From a checkpoint of a small transformer trained on Wikipedia.
Training: a variant of Muon for these matrices, 113M tokens.
Each number is 500 + 25 x the weight over its row's rms, rounded and kept within 0 to 999. Layers, rows and columns count from 0. Numbers have three digits each. The size before them is the row's rms in percent of the matrix's.

# layer 2 MLP up, 192x96, rms 0.242, rows 66-191, columns 48-95
100:487517510469543535490492501487495484470488498478532442514512492460487502478526523499523493466458504516521499520492484499547475530519496484504468
102:493505481511519514518529511547501519539501489499495511455497482495456527525515548465513489512474449508494534526480462494532509484464505511513518
107:537491456478536532505499510497531501472513504507490465469483533485534547459540483514495486513483465527520494545487492487438512463528526450488481
091:511500519499457478487491520492524499499520460492510555508523496540531466532504413543470462486489458492464518482508497484478478495508515516494495
100:549478469531468491486502480471537496486517512481512507466504519451513501553513508532497512499532489495531459524471543485499482490488472479518483
099:470515480514481509474495521519524505500490483514474501500513479489503522545477516466531491453513520510512535478500483539582485529475490478484474
090:546481534501522549474523543555493472510518482470518472521498490490523517481506486486491502472510511516483528487453526508481475465453529463492469
096:467473486509499528494511496532564486585513490537486487502523518497523483479525490542472456501483505505513533499532499491440510511497483505495477
095:496494525491495499499543528495524525498495527493487553511507511506513506493510508484543478474471509473482519510486455478485529544511514454486501
096:468500510484478514496516459480493493529479529501446487486505534473518528493480519498535487485437463524525489448528529482478492505506475508492522
098:538487493503511512506480501495509491494515482504496463493513503531490506524515493478479493521488495465473484505449486544515472494521508476504517
106:468496498481485531456477475500530461527520461486522552500512480510483478466510447527513508497499518502486510492481520492512475480501519447542519
102:462506483518512469494491503511488502480496481476517490501489538489474479521493444534528486531502481500499470487530540507467535435484462502499527
090:481486492516537497501530502554508488479550494512517457478537503532522444529511494536511492467484502517501493495493428512501517490504476488458502
113:521479442456530542480505468491503477517487475490554492469548490502540505491540533524503508504508517484528499510526471440460521496510447491517464
099:491503459500492547447486531536520494509468527490503484512520517476528445512512517517523508503541497540519506483481470485544474489509499458436483
100:542539478467487508515517519514499506492499502504459488463483455482487539508506525471500468518466497516525504486506477461521489482480496550503462
095:523477461462478525534467505520498528538547507453508510525520490483523530487498513482530484527477472530528528456475468468519523462511522479438487
099:524553535487488465497477524551498510518522524526495472495520494498490505516466468511531520475480431514506511528468513460525471506490538514472563
106:509513501500496533490491461491527485535499426494541524527496501502476474529530486494529475501472524501522513512494433529503491487492451476464491
106:497535543482525526516518463495479500498519504477482466474564535458459513512524501459503508511496506490515506524510460497519512446495490521516503
103:515519511508482501466516480532494514525456530508468498488495476456484511468529493507541468478474501530507530521580453498482502543506496472535495
099:488500490498482472484551514535553541496499485484510458516467501486533469503506452536469488527537517531506484504521488526528496469496499492527516
095:506534450501503510481479477507517502541505515502506529473473503530507500467528473489485503522497500460487521523511494480475515503481531481413530
101:507476498491516473518482501498480521463538484520499516468484481516553467527488504536531521499507453463489502485474518533457461463462517493479549
102:506476539502475504513526508557545501528508503447503530460477517488482511477506488539518471507528520474461473538525503474511499502502506465517539
100:514483518515494481471464505491504538516518520478453494488457498477521520464502525497546516471493511498492506517487484486515486519461496439521559
108:481513514489516514466457518557534521535482461493522506499506485493496536486549468475501443529477504493470496472504530484507515494523541486501461
098:522507505469483553488500479504478497505452491489470488479477521505501464465507473548515476497526472521498516541538524478500491489501440497480486
105:507498498511446511470496501517489487529494553460471471516529530475514456510516471544457477502486498487468470475517547509506462521455469498498536
093:487508497464489510517535479512479535528498492494530473430496538495427468521496514505499505497503510502514457540504565501541458477492505485442503
097:527505452460510534481493490518537485474534475527503478521487518532478496473520416495527477499508512490507467528493485460492451515474520489528486
089:505518480505492519417476490512533514486502471530482459494509484523496492523534497520486470508521479507479492504495468506541510497525500510479505
082:542473503499507525520500540496514484486507551517492486476535535487496440505509477524504504501495497508515521461474467519493518496486491494487483
103:530494519481520530508494487534515507499508480411490529489474521505508522490485507510536498490441497482515532493500503471490489509460502497515470
094:482490461472522481468501474515491532486528518545483499492508494467542518556449532520520517464519530468510487459468495466518534466496526459501485
095:521452522475508504490494473525485508509547447490512539517505494502484481511501514525523490503517499541520480518503508495482470478475500523472507
100:523503470515498535511497549538497489535495523508469478539495497485471514511506503520510446462519544497558474462525500541515484505507504506457474
101:533510469461511499482492478518496521541499527501463504468478491479496485473514516504514501498480500476512477486532479525471529479499488491485568
108:523552477509531537470505527483519499498506453532494450455488470463500557499487483515458510505485487495515476476486508509494462527517522504480470
100:510499424469479517467495503474539513515521474503529482510507511517519512482536525431478480507483508474552517507459449522508514512508521472465504
100:510514498519500503505525481489504508468525473488513475514457494432494497541523529521480492531513524499512531498495516493535478449441516506497526
103:493486470493559516443505476491543526505458548515487482500489509465543492473522507493556488522475503458507436518515518471518506499498504484502479
094:461465468483494566485464491534520491501527521468491511477544538518478475542502522529536517497535512485510558504479460470526472491518490515460489
098:512519512521473511488538489519446522484522491502459522468512488502505517538418490466534455516483501497504492486483496475520497478480447504518519
100:487474477492491491493493476555455496434514478531512536486496528491539498508521478512501478467487515463530508512493490504502492477518496520519464
097:510497547502549509516477511526514540498527499457536483499487490481493529523523519527495470481507518467506483469497472523522485502488520503469506
097:491512487488572500522449486519502498504479493507521488482551513499531547468488466491498485495468508465537492493505518507487502481504493505473531
106:504505537469544519494511471533505457530501480525498525451490534487500458442495486503458517500489515485555517456539492453524515507544498464488505
096:473531509515476503513551485520530487554487547502505486526496482490480510493506448490495481500553509526510512491516483526510527486485502481462502
099:479476500506515498504491483518520483513571467510482465506477510492554528542517481531506516517482527492504470486502518504532509471496485485488511
091:507491511510518542476543535538537483500525499486466452501497487474548535485531489497477485506466531513473530507495507510462459463482498454500506
094:462520540427519461456513481508478480521494503505509506456503530526492535487443516464494442512478503499514481501484486497518506474451484459490499
090:498498485485510489536506496551479536500487520507434488450452492473533505511530500492510502496513549519538500502494503504478506525510512486499488
101:494494513509495524511522517519504551509509484498473484514494490499498484488471497518497482479511501439534533520506488472494462477498569513459497
108:523537519472522503515533484518497490534498453484521502461465501489480488509499522506483510501567531513483503517492507454518475484486504506502512
103:486480505512510494492512515488518505513498507479533480489523497517532532531539529515551483470486531517483532469515501499518456496481480505494485
106:490462462486490498481461475500512495531500538530529515474558481491504513501481486564494496493516476487494475515490536484435538515497482468501542
103:550504525461480471523468535493498508458556450532504476489555485528503510462516505526517541495525488529490498502486500483539493463494488509446514
097:547547517447518529526499535522494539529513482514487512505553505491484499537511484493472460475515482470457522495537508530495476504502504502440483
108:455492456484505483495516492528482503545493456493503532486504523501492506560532513528480469522482507483491481529511523463505459519490492490504522
097:520532508541510486473494473481430502490497462501532489467504494496510485482539543482480502472537491539455492458489473461512522527459525499537517
099:498475540501462445521514539501552530518542536499495499517455528506520475526484497526510550461481501515516518488519472487503481528476480453488500
092:496507453487490516479472451473526439501534461506522469507498506527503494510519471542492507453506537510574482473511487519473504522452477503535498
100:509496513493492511499498484481490532542484516536486472470531516478506525530533475488541493537529495505490524460501493479485489472514475490499463
095:462538493478492558489573487498452478496475507457502526481487511521501455512476464522489486544513478479491494485509507494482510488499518499463496
098:459521521483499516514519513513506522468502533458507462488473493461525490494490508529534499514535495479557447496486530470508493470527477463463522
099:469482493518507553502515485511481456524560538456534491504501519535504550503534500475502506507479481518498547457498503489518473541507509455505486
107:499537534495506529500533503502464511524471496454502498496473528539521519468515503517447466479486470535509534469532517493497463510512498486526472
090:498512469490480540480501542543448517501497518523526457495498512518506514492483518503508461491516458503529493510478495444466509499520451521473526
106:484478474504555466456520544513553464519476516496523497481530493490511472527467480540542493471501485501482479473499500460514488492526512478485443
102:482442545493553503485483516499495490495493496499483534530521509499486520492557473465485470487476532541499539469472541514518463487487466502509553
103:502481502520494484576488515523500546568491474509449482481489495447546509531500518507532476503493465540470518523472527505506478520477492488499486
097:486517524524543527485503509540475539468504485479492482507480495476530539482469510468508485503529484471500433533538493477541491506517472520532477
091:535488479529479485457496482521532528494515484524528484540544515475494497544508485481482455489506529520508456520477481458462468480491503509524528
091:502508503439511527499481501510487480507545483530495535475462510497522532516478517507520530470536474473488525487576468470500507458474539497522521
102:527532500538510509510507480482477483493469489485486495519508492521499471521477478574492443496512535541533497468522493475451506509465532439485490
101:511470491466505552514513498572517507516482477523530550514504474497487484487474545508494525436522485479464491501540524516495488490479491513486460
105:575492513491451540505523480508498483494447464473478490487551531489513515495544507515482497507499534524541482505496481482483504497518505462542543
111:534506462460472531451509486530473503496520524459504504515495521476489511522555478506492494505480503542499475479510480484513509539487489498516525
108:446540452488510547522519496495522468447515508522528504491492517473512524555549471483515474460516476480468490477496472493495500517505503478505502
098:502495497479494455470520506504504499531532501491526509488490513486470505488528468515485497542512478481515522502492520514523453513458540477485502
097:550529464490498544481524514509517509524467445488480475480485515434497502519540480558451463504513496511484538548538529513513493485491483495450477
102:506542503451491493548538471531515540483503468481501543517495535490467489508506442513499483472486466511494476526485458495518502528517507474495532
095:470508481494520472453541484495530548512513500528523485491517473476534511477521498520491500512484484461495498475555510466481506545535551483522471
096:477518505471476513463536515437507530500521519508485517498511494494543513522494531523498533467497459553489522413540493516495509475487498498471486
095:474479480487490530516518557498474521505519501508509502499508499510494471481469470481542506461475499496498508514481545462520538514526516464461516
101:479461500529480502481526518529505478506512504484464531487528498465465522560507538511510499437575472474507497499511498522484488508485530503455529
100:506497526471517517504516521480473535472512469481506474449501477477507484547448474521511494542493453511488480505493510515522506499501502539524552
090:524468509548537479481518455480522500494522497505513506496511479511482576492454502457537509439517527533492498506481495494530476496507490487472498
106:492514503473512552477528501475487488499524484466470462520505440492462558507491487529515484518470514523509482500526510456523468474480525501502536
099:503508450485496489479471472515514527531501513482507499477499524533492489510573525524540493521492507501481515458472481522515496445541499474454486
099:509511481495521506519499470489480495521510531481540547465470501439465474497511467504484486475546460493505506528558482504530509472488502507447484
101:532434507494509508496505498550505549474542521478443553515518510495516523494486453469492495483481494457489544457520521512506528508498520539507509
097:510497463530487502473534474506517507498495473500487497509524493467563493505460508502505477495497502509517517510534530481503514479485571509462524
096:463538513493507506502479514535528529490518454478490473464486507496507506518483533482521471479522541532473525514513455511503485543509492507492526
104:510486539519500499515472503566547541541490488495525490485512506487490507503505477472552493498477504514487524522493503474497508495483493504472505
101:511481490500536542499480506535488471520559481490490509451499522493492476466540493488482519486538544484553491463498522519485500467462497501518500
097:525489487486484521492534445539496505497479508491539489494510512476527498514505521522533501476522524495565493554479446461475509515479504451486507
090:455481490493519555511528539515514493514499540504507528500508483472487518527523463514483482451487539484462476517486501485480509475546481493466514
111:485492503461538510504523505499476477499479461488535487492562505506526559508541483528464492493484516467520510489472476526479557502492537467482471
102:513482480503521545495490469494503490494505510472507528463525533502481544474511504491497506509466513527503479569501536494509489476478541493501481
120:509521477466478539480525488514517541527489476530487453484479480530550511511501510487515483479521519459494506513482516498534507491504442468509511
106:477504504505480504480478532482537513483531461531489514477486438516479546497514500517484526453472471509557490489498509541539474479519526496456538
102:553506516490481530467489461482551527486494502432485477511502530517519470496516500529506478496505498495479547524485464521474474458490528492461469
097:530520507484506477514506486532471478502551481442493509485488528512494515514484508515493469456485497501540464496522464507509453519465470502457488
112:492514534534522501469531530485474481521476502518518479463519558493487527490523525515465471482492462489465520475483513513522466529474512514512519
090:510488516493554481456503487509495546538529542476512492484450456538490531461512487504515513484521507510502494530501521510511499513434468510471533
098:522516504513518526530492486471500473522523497491510509500492518486498511480498519550446489487502489495454485488494542490540475533509482487450482
100:457494486440507516481504503523510503521517552502479493498455507533503527478513484480515562495470504520506496512514483481496501510440522497464483
100:487487481491440518519500484534493501510527480457477494472484499493446491498497506530555475482550548469553531513535487512430488487480479491444506
093:507477500504521515520532493514539491450533502487505523496505531464463478509533485474513509514481485481520493436487500505538446482508515518508508
090:502475484505561521505525481511500509483476482481512499455513511502505504482440476539523444516495501504490510504506507490532505509487540488465500
102:507504523512534479492457493542504488478538449516458472470544518526473511514527508506478451508502462523535496439492490491522445523505521468509527
116:513522511497475494473498541492484499520506515514509497519543556481457533495498501498526515455486504459479520481515506506555493529493527463456482
108:536524471504509537496549498476490505520493489497513482493516496481474522526518501549517500448481480481480537481502468499497477529518445516518493
104:533504550482471552479523484505495467489491495525499505456495478486465501501505491512479480486516458494529505505532525506483481519524496486459520
107:466517531494480478505496490492447523521521483540483498481482491471500441540529472504478450494520487515492499466502499499532455493555487501486474
100:500521478520511517500507525489510532571482504499521496495514488511476477501535528520487506500513487483500505532503501455524475526521481483421544
101:495463504501512515492488535510513510490516505503467523476513527456574490489462542506516491485487471501510504492509474495467470500513589502495494
098:471502472500473500502493463465507484513496471444518463490513494501519538503546449464476499527513547501510487485504547489515479490518525484483491
100:513518539488532506524516499502513531537516483473468516500480494517483470468459510499487504485553491498477496500477529490486497534482478552488493
092:526469496501489511516512468529486438498513514486474518478474504515483501473508519485538498475463524523480451508497500510497517472470529496507533
094:512511499500531501516469478529497502484544504513538519478512511529483479549503498511481503492491480512499461519521448488471489502474501493534510
112:489515491498523514501517540514503505552478499507503523481527556532493520539507465477481434445555532526502471511486527473472491507467489509464496
100:540505532483510534475521502480502458454470477445516518523500487486485499482514528489518485513487536477528489470508491507493487474462497481464554
# layer 2 MLP down (transposed), 192x96, rms 0.234, rows 66-191, columns 48-95
099:490462467480450494499489494548502518511509510517499529473474493544487497545503520503495490554491510486502508489470505472516523501503477476523520
097:446498533494466482493476504492453487488488474530482495575515521457514449550487503528497523486511462478498482505557499497538518522465488465528496
117:513529479514488471463518505522478505536475432436526506502511505492501496508479517469515481542502507491527506486498520500549498480510494520537492
103:506469455482445495503512541513479505494505516510459513468484507528510480505519490523520505506493462507508481458474492516485475444518530497510481
100:518509500522512523496520534475500532456514543509490549485504472508522492500493503465469508535541495491503495472543461524522489500539563507532478
092:510536546553492507490484498535476527507474477538511507485514489472515521522489487539485450506484453521456480480505489520487462528482480516528545
111:537515494499515507534492539518521488494574505482476461499485509497478487489484497471460523480495513516527535495500489522470476481507490480516565
106:468490492512516477523476543510471482524499498472504498498475504445529533500509486485472512513485535535508492510466537495495545486465471501529501
090:548478510522494482533489485500526501490542434515452466530517558480528536542461477488522432535508501477533490463491507494532518495502475503488516
090:531504545495512521490501517484496469493481490496447507508490478492502510503498474508509477550521517513498463548498550482503508425514482523527463
099:463495492470488516490481490474454489523481485476487480532528475526500508493504519516457506522495489512477542477531490500513480551482478492532502
113:486525545537500502502499470482525486518458539480477492515494507498501504493496472484501536476486537467524531457520511510498472504552524496479466
106:546538524505523535486465467483476518524542489506470503524509460454514468484515490478522479547507522485511479516476484491521494499510466495506496
094:512474496507462538508486504502542512478500504437467499481508494452520478476465527492500495513563493484506521469518491505548506473446542495472517
123:490493504514484473491491476468495520540489499476456492503489507518538488495530476497466506478503552490501549505438550544519501511485517501485486
102:465531484478465522532491496521472490525523473531468490483516496547539513457513503499498474494506487501444550508441523545495536523524495501487506
094:521436497491494477502479474460506489484432519510497490513496506569498437501529511539525483503479509477497520496501500537493486529491509531460527
095:516499506496451504555537501528447475523513510505528455488529503486513519512471513459490503514512482521504506492512525491530504433549496532487581
102:540523517539530484545471463511505498512520493453495495525447473521490515555564534499507505502454506503495519483492509481511509457481502497474477
099:526506506526508478484470516524527452463486502498494468455500505499502512504529527510529474505485513464534513503499519469500517473489439460540516
097:511446479501488503466515479446536491512471519486507528514482504504487519513472543520502477517458503513523472518501547469462514458490538497451501
095:510519446539513484520496484464510462462505504514515496519500533484519503518481501507529530498512488508519456532474522468522492468509480540494506
100:487518512523435506478566474457517516472505487466492508498467531499474531509494528462510501558491534467487546553519497533511530518512467476510516
106:512509478507529519527481529497491452510491514543503524477491463534479500464501519487489500515495486494488520515502495499479551526450493455470490
101:502480501459504496506481538473507507500506521474530504496495489541470533489474482487550518540522458536536483495534521472488480519502502519480500
104:481475511518515507509489504492521502516480512517488591457490476495497509514479506503501507507485480515495483517567551447510520461544443509521494
098:489540508491534541509473508493438505501473516535504518485514521482498513544510512468497491503516563486508463514498490447504488543479456499534469
116:468482509486494501508470507462502532527494528486504483496496481513493476522467550506483508485505514529475489541520504511494471494486503551473497
104:499500517507505496495493436496471550456484503538458460510531446519536488497491527524495484455494497537517465499494479509497479519513500536487502
094:522518526472522516541473536484516485491479510512542513476492456513488479465479530512505542516488520493520465538507520447507497498500538501499454
092:487517473487516502508494516498508506518526455467475459548521528527509502556518491501487536527527500515515466488428452513488498512490498526500525
102:498418495463509483504532502502527516509478518511492529496490498511428496510531499499481537528515498552505483513527471496510460523557558493517477
090:492519478511510484540526444483520497472499502488504483538495473515466549512525477492525513462501478494485516474512481469514546498496481506488485
083:428518541506499462536500483486510496516515490505508523530463516483470543473479517474477520504467500490495495577524498473508497532527468518496545
103:504496568492487467547452478510520519514499498494508509497485546529498499546470507467481468458542502512466532503452489486504489477516462524512496
095:498475530480505474486477505494481484497521539500519492514472467516480491510452510434502500506477500503485500483436531543495503533524524514469502
089:524512458524495502521509505510483508488462549535498475523497530520451479486511495503514513527479472515494509512480498531474501472542472496523499
104:505521508476528495520467471536478530411499510517502556470472478511481504494502533456470524546521548501525495511523503494492519500489497490518520
099:487489501486486492495451498517488485515477463490504464490484514460525492491482501458500545486514507521509498496526535524508497471495471523507501
099:516523513475515476491524510461509527485469521479509459511494545468488503504509457473454474535538498514462516495502516544491494494475509523491459
121:533480481511468506556511506490529462493497492525466504522461532558526504489504550477496529454469508479508509473504485509492524524496509490533496
093:493519495516502519500490451464534494517496528455504501495467502481536446523541465463509524500492491506503483532430430495434515524545491495498500
085:494501508476472522510468540492496527480551505502484503443505495497519517539492430508499507488508520511518500456486475503464473494498441531545490
092:519539486493496486513491513479511511504466495523452524508516518461523473466503493482504472547471528525548444526502471500498507538511520521479467
103:479496480481543481523546499500483497497484523475463480528489502504484505510499529516516474452501482502490463488471506502516501470500478501561497
101:526517501493512512492501491519456531458519478457508517512523492475474505492483471502522517521481506515498535506458487534515492480506527490526519
090:516491495488505493516490498482499508486534479484472505497489475494508531489488545462506482508505506512465511494502536514474519430500444436499498
086:478506471475546507475501482475532563501499491518523503498489466529474509499476507501473487522515493524519498487486560495515514460512465550539490
108:522536486506490498485493531513471505509467478501441480514489520511576502503530531452437474495485458536442517497530494509542479500480480493519498
096:517548515477524493500482534479489463494508459489520487460517490489507482500471506485487514516525477528508464518480560494490515490461511520517498
110:493481487507497463515508483455509475484539511511507542540474521513516478520475508513521505528460502488495492534514507527444479510487489510476500
125:534499494515508520497500517527506476515571508452500474493514497546524485494517501489507543477485505475484519529495509528489459456532515459517512
090:521462527485487460476505505451501537504526455485487468494508513499477481508535508524531571468517534438502524510504489490519499493520483512480505
096:508474493517484436478508485544497496482513513521449482529535513528512512516473468511481476561535485511492471514545547539473521483452486536530471
112:525474518509497532488494503499499508508541499485449503480473484482486503490500510505518498476530522515532546488514495522469435489524523523454501
098:462504520516507487525507493528500482458475465502485470526525542506514489464495485497512513497491442484536518451538528516503524528491460485526475
098:453487477527535512488498522479480479469528500504492504512466496500488493485497454481513497491487450510525513528514549493511501500502447488500529
094:538535501468511475528483465524488497509536550513483490522478496524454551490474479522503481503499444497496500498472523516498482477460484523476477
100:483497499512467470479487492492506540514500527523481502466470516498486543519527501444441479459475519486516480518506506502474547517506524492482504
104:515519512527538490501467465517540528491528483515493424538494503455522513504536545430498489520480481504450493482476500542506503526490524518496518
091:506565564504483537502475501508486488529497495506496472508528484490534499472469473523495516461548496491501570490505500469538527508509483548522464
092:515507469495524496519513512503463482451499473500514499496491501513439511520528457463494486517498493516511497528431535468511480516499487524490524
094:540534495475464471490465466514474491486482484464452476512528523527498544502494466531509465505533496529522490517491509521497483495497496493482531
089:523483493541514518498486497509517518493508506501491460542514501498480496501492541453510491554494447498474534515488515567510537487479535490493533
093:537472453472515502474483517496504519471497478513512493516489471526486526508479528513522501493447512489475464528462518497514534500521476497463475
101:482496466476506482512474522500488515539528437518514512502504524537482491501502468464486504476515500473515496451511514537477487487501522516504472
102:466508482519537503505516478485512482442518540524564538553476493467508501526462538487472485477509507517531510486495522499485470470520465498486509
092:522485460521492499506514511514519546547465546528522470475528520523477490483514460522518507478476509513523468507478461475504518471528497487444511
096:485502503527493534473523501492524522549446519496502505502469464474460517498512518457512522535489477478536495502510501484498530462546487528529490
095:504506514530452521505486499482569509542506504464486501492528523477489482491482545494488541482528507497449500502562484482483483520484490504521464
095:498517505528516543444514489516495467499515507526519533519539499498504548437490529540493524471483528519494466495466480531480500518438502508475485
098:486492494493500492516516498464502535505487510484515533513497514554549520473501483508492527470500510512517501469516482523462516524492512479549502
101:522519537530484495496497507500523485503511484556551484498463505484506523484534475479515461515471500491520494493482524523499511552511506501504484
095:491523474525468499506489505459545502530478511491504452502536506482492499515510464471489499495528466492487540502478488505510493500498536500497523
104:489532501506524505497511535504458518527489476486502521490516533494528494502487493486514548486533520466499537456515476510484502497509481493534458
091:464545453481525513480487494512497511445502476535499491449507512465501479505513494462523520540506504532504520481473505522477542523500547511467520
106:509506504523540505522473487484470493511488479473469530486500502529480515471462557539514518521568516511485446458509503477505500512539538468485498
101:514479487475512462479456500492480509494491513493493520494487471486547481502484530500455514526523488448496537502544502494496464491521474506465494
103:493503467471512512507534471519524510530487459461492501484512505546451518506488513483517497495522476471526526501503520504446494500532475478490512
113:494482511486508553486526494512434508546503486498505513517514534517468513530472505465451457510495482519485488466496491523507492520485514542536528
097:529490477484517506480487514493494511535549520464519504490483528478465514496521483500461482501537514513508473505532480511502464500469488507461545
093:523527502519493511500556471495551500527471536519470470483503498505477485523504497485483507503495499500532479511500474495520489492473446522528498
109:521514464491462553534554533502498531514464483486492511514519478492477505528505510507488542562473494517458509492462463519510531491489514505525522
108:522456515502523487496520526462475498520514493513486543498485489536504469511493499509455535501506512539523496495477562481505578464486541506530522
088:495503517464474549504516506471491508500488508502533520477476478504489509522475531572479470461493516505494500532513492489498544513515473517533516
099:500499490525465516527553533489462528509487513515469521508523517518468507517490445471492506496502511491447490510493509481510489507540479463464473
090:484490482524490483468500487490510460481506435511497500524501527460494471485471545508532493489518470478517517465542504533482522534478517492503503
094:458500498459474506535445487482510566503475511506459543471471498492508487518470545498493503476515520507496526518524456524491520523486526488523514
096:481488525515517517496510512530518504508482495499513469499523517484499527493487492488520501489523471533491497466509501535477531501502526464487481
090:500535530462446522537482469483479479522499517540488522493496495490505504501495500474521466496454550486495469468523517500495517502516493489520512
096:503503497537511498528448525472488524471466499459473507496505459446478473484506505509453518501528455507519523533537501509475450488532475494497479
106:498451542533517441524504544502496460498525538481529520491529470486429489491487489527524509486492527520457510496440521512510501543512503488517471
099:510513441503490499498454541509498435470465508498524482531478496441521548479474537515528463545508520542499509522493496517531473516511504485507502
096:509530515488528496584509481520490509486516487524490475516491507501529507475466506500507516475516492501467505532480465496479532535500478490488456
095:458476548518512499478463452527505495522498470499504467479494513540488467499461524495463517469517526498523499497519494540518453572500505515509488
091:516522487494489487521509467452476506472504507530485508480476486505518512509481489518457542475461477482541479494472481530435515480471537462488491
099:469445465532461517565481498500480491515499525504482515530481501525508499497506464539542461495488504479523504516457450544489488540511509504495488
104:512469517510511519560459464503516503511479481451490510530521497516500455501494498583478535453451439507474541505492535457503522520531501486496489
109:512454436511536514489447471544477528544481529461507495466501538501491531474509469517490482514512520533481517476465559496460487480495496521515487
091:513554503467472485492522472532531473454542507512494462569486477544482507508513503497533465487492486468490511528498491484480523492488476489496523
123:501528454504491453525535521492473521502468461483475469514507517524476539521471473519481509485471476450537493471501499533514528494507504505514507
120:539498458533503509495472446515469514464521486509497512499478494489501504507498550503535471490519522498505442504515499477467508513456539532515497
140:494534424501456494517494503514519524509479527508527486501479540523527490511549520498490529486511502419509513512555483479527485497506517499488517
109:507505491502541531503497535514522485478466458502494478490531515498545536511501472502496508514508558489472474505448518466483466501497479507524443
103:521499475556483507461510528495444517502514490538532521494469467465516466493491487462499497525556479462481497506491543473532450489534503473496499
096:468482496483456506469500500491468458525521489517511471531519512519498490533476464534503530507513476504477530510497541500460484528482499490504487
116:500490495462489538524465450494481504503508500478510533484516491519494490478495519471533563507507498463497524505534505474527523478553507501500462
086:511540437547454525515511556509498486477476512497494535500514484463459518524518519464488480503497485481479485463483502480493468501549508542490506
100:443518493499505500461509471516477460477501556478540481524513508522496491480465509518473521504503481486505522502524438488511515515485500492513499
102:522521489513497535483513495502453492518483531529475458507527460530467503461496465485456491531451454489493549508513499490519509486499504485567534
102:498528515487510507451521513503507482491511524559499495524483466511539490501522487545499531532457463477538475506503475476454506464556519506457523
097:465479501508477515492465518508517509492494483461474511507567510499507493505498498457513447489506507483489505507495504520533491542511494511499543
093:448480499526520485510521455493474476541473530484480535523461496553489484518482534483507498512489483559536524503471548487518503502494523475439478
109:509499532550531503478501501503549481460476526477476474538543495467550472499493516495497497472481507518534487494483503507526504559532492466516500
107:505478503505480532488531514496480521429487523526508529507528489478477478489502582486503524523502492500512459518507471455507515475542535496509520
111:583475492514489492484538538525483517490496468455474478514498509539522481484513513462481525479451525493501480497480524474516520540507514507518503
113:524492556537535456512506525508490490467461462487483487508471534508497485468537462444495471436502517471513479486518480484530507465493491502506514
100:507524459510532462509502477504539499507485499513497522538529518500473460494497510485504540489432520544518520517487509522454505528479471504463471
102:523546493490508498490500494477503486472514475498476467516554499470510525503452537448472522457517496530489472492518476494513503514482531539536488
101:509458510546477546488493477456532530469522544533556505497518487464498515493481540519467519477505534505506486508513503529485508508492485532534454
092:480466489466516448505537491509531515502526532521468537594497504509504485510498463502512539490499520463484544477523472549494484537555496481498527
097:515501441490481471555435534463525482504531509491494506481486463509467509544491483510518512504481462499489488525494501527488508496494515444507472
087:478505493512527535503490513463485502484497518544525520479506475466530509510495522491477491461507471486503526502536524469520492486523463531481526
083:501505562420472532472521464474499526509468542526481494526549467498470471486461502485527498493547543461484506513469529470513561498510515509492521
113:490536524479488516483496506481507483499494500486496511508492543498498496470556476524492519548522490509508538491519463481533524504529497505528507
095:442504477495480501553511501520520513495479502553494521492470488540495494511515479487481503495505470499499526518508503503491537520486470465472480